config = dict(
    rope_fraction=1.0,
    attn_scale=0.125,
    tie_embeddings=False,
    decay_fraction=0.856,
    final_lr_fraction=0.0,
)
Each number is 128 + 32 x the weight over its row's rms, rounded and kept within 0 to 255. Layers, rows and columns count from 0. The size above them is the row's rms in percent of the matrix's.

# layer 4 attention query, 128x160, rms 0.223, rows 0-8, columns 80-159
size [ 87  88  72  83  93  81  85  91  90]
[[163 107 128 141 146 145 134 160 154 164 141 155 129 159 129 151 151 134  98  89 124 146 126  87  54 131 152 148  92 137 115 142 135 133 156  90 143 192 104 156 157 157 113 109 187  76 163 137 141 121 140 125 123 134 115 164 181  94  73 126 141 161 147 212 182  81  50 124 162 155  85 153  91 103  66 159 156 152 130  98]
 [143 143 110 164 150 124 147 125  93 162 171 127 165 111 131 121 166 116  77 110 150  84 101 124  82 128 132 140  91 146 117 110 162 175 117 119  94 189 104 237 106 178 137 131 156  91 115 126 165 104 126 151  82 119 161 144 132 140  80 144  60 146 177 164 182 105  78 136 128 132 114 108 140 110 100 133 166 113 184 153]
 [148  95 141 100  98 172 132 121 100 105 163  69  85 151 154 155 220 159 107  94 138 138 204 138  80 171  84 145 118 169  90 131 100 134 126 156 110 125 151 132 121  63 159 160 179  98 127 166 115 107 144 144  74 135  94 161 146 149 166  68  99 122 136 128  98 156  50 119  98 106 141 128 144 131 145  95 118  93 204 110]
 [138 117 135 123 139 175 108 112 177 236 126 147 135 129 157 150 115 167 128 131 123 134 112 195 123 136 128 160  71  87 126 112  62 154 230 140 131 135 200 193  96 143 194 189 140 138 132 166 115 115 133 141  99 100 104 163 137 102 105 160 159 125 157 139 110  88 148 166 182 150 168 119 110 161 107 189  94 169 106 119]
 [130 151 118  88  93 119 118 118 121  69 122 118 121 181 108 162 112 122 150 130 101  56 171 155 149 124  84  94 211  90 116 142 157 127 100 119 149  79 132 111 132 157 115 137 106  97 142 106  93 132 155 152 132 113  80 146 114 172  76  86 153  74 118  91 133  49 178  86 129  47 140  95 144 158 109 108  94 126 110 100]
 [182 119 121  68 111 146  97 130 119 116  96  53 159 175 145 119 180 135 193 131  98 126 142  95  73  89 167 171 164 119  98 134 137 115 100 162  94 122 177  86 127 115 148 146 106 144 106 132  94 104 147 125  99 157 129  93 151 150 166 114 129 111  78 105  72  71 115 115  49 126  55 161 114  86 109 106 100 117 160 109]
 [ 89  77 129 141 158 100 114  75 186 108 104 134 143 111 103  80 186 104 154 104  85 141  83 148  95 147 166 122 117 127 112  99  91 119 111 128 123  83 119 152 138 185  97 155 111 130 132 111 163 165  48  79 145 162 162 162 158 130 128 124 157 113 108 105 160 132 178 132 142 169 144 158 101 117 103 129 118 110 111 157]
 [186 107  86 176 176 111 152  90 183 114 142 131 128 157 158 155 104  96 134 117 101 103 110 124 158 157  99 158 138  85 100 135 115 163 117 111 137 128 151 135 127 132 151 105 152 137 153 156 105  98 167 182  51  66  70 125 111  81 136  86 193  82 141  99 128 149 170 129 163 189 155 118 124 107 132 148 140 127 150 143]
 [133 114  68  91 166 112 119 129 106 160 120 111 149 127 165 126 130 192 102 133 152 140  57 123  84 135  87 106 143 134 120 142 118 161 154 139  91 167 104 151  64 132  96 103 105  97 143 133  97 108  86 118  84  96  86 188 126 147 148  40 150  93 155 162 207 102  93  44 147 170 118 115  88 160 129  91  93 104  61 126]]
# layer 4 attention key, 128x160, rms 0.224, rows 0-7, columns 80-159
size [ 81  81  69  75  84  78  82  85]
[[172 118 136 100 117 137 127  48 115 128 176  94  64 163 108 123 139  73 173 136  95 128 160  97  77  57  90 156 118 154 111  66 160 126 115 119 109 135 162 144 115 115 124 113 110 119  78  78 139 130  88 133 165 152  61 100 164  94 127  57 221  75 130 138  73 126 148 171 156  88 132 130 179 116 100 121 153 156 135 116]
 [136 189  86 135 120  66  85 152  97 156  85  60 150 134 131 142 147  97 110 199  85 120  86 124 118 130  89 124  93  93  98 118 156 116 117 172 118 141  85 157 181 116 166  61 123 163 140 101 145 113 120 132 129 128  69 110 138 147 159  96 219 101 122 116  90 139 150 129 114  73 152 102  97 108 168 172 120 102 168  94]
 [ 93  77 148 185 115 178 124 195 140 174 153 181 126 131 106 100 105  91  75 104  95 121 149  86 159  87 126 110 148  74 176  81 144 146 161 123 107 105 149 127 134 150 105 106 145  68  97  91 128 205  46 180  97 195 133 184 122 148 108 126 121  94 136  86 141 138 149 131  87 130  97 138  85 106  99 161  79  91 113 160]
 [ 91 128 139 128 125 106 188 118  52 130 167 145 121 129 172 119 127 125 110 170 132 101 110 121 152  99 107 177 184 159 176 148 125 162  91 113 159  90 124 100 118 104  79 107 120 137 140 118 156 137  61 148  95  70  74  86 136 153 193 138 147 144 120 132 153 110 183 148 129 186 138  93 137  91 147  94 165 126 142 160]
 [126  72 111 153 147 133 150 178 128 142 117 182 130  43 161 144 138 169 122 156 155 115 112 123 158 125 133 119 140 194 173 110  87 119 146 100 159 176 170 168 115 194 117 137 102  71 135 111 107 151 140 171 190 127 208 156 144 119 105 117  71 115 123  75  86 170 139 119 102 177 107 194 124 138 164 118  94 124 112 177]
 [116 123 190 126 123  84 109  97 110 120 123 131 119  78 137 143 121 106 137 186 101 114 163 105 139 154  90 169 141 102 112  58 190 159 159 139 124 144 117  93 199 136 176  93 125 137  99  92 157 100  74 163  94 137 184 116 133 152  87  83 110 121  83  84 133 137  81 173 163 157 157 141 143  96 171 184  85 125 134 134]
 [126 123 119 174 146 113 117 138 120 108  90 100 114 143 177 134 156 144 126 101 198 105  66 120 134 136 158 179 111 132 177  97  59 108  84  85  55 144 169  94  86 122 154 105 165 157  97 138 124  91 104 148 158  93  94  98 137 213 145 136 132 173 100 174 144 105 137  93 101 123 120  96 157  94 155 119 113 140 111  80]
 [160 119  96 145 132 133 160 114 140 183 180 139  91 138 142 109 122 177 149 116 137 166 131 180 118 160 123 156 122 131 160 155 105 168 145 101 181 143 171 171  22 146 161 116 106  84 168  99 114 164  95 154 177 131 104 129  58 157  72 137 145 173 121 177 172 151 185 106 117 138 151 164 162 187 123 145 120 100 118 123]]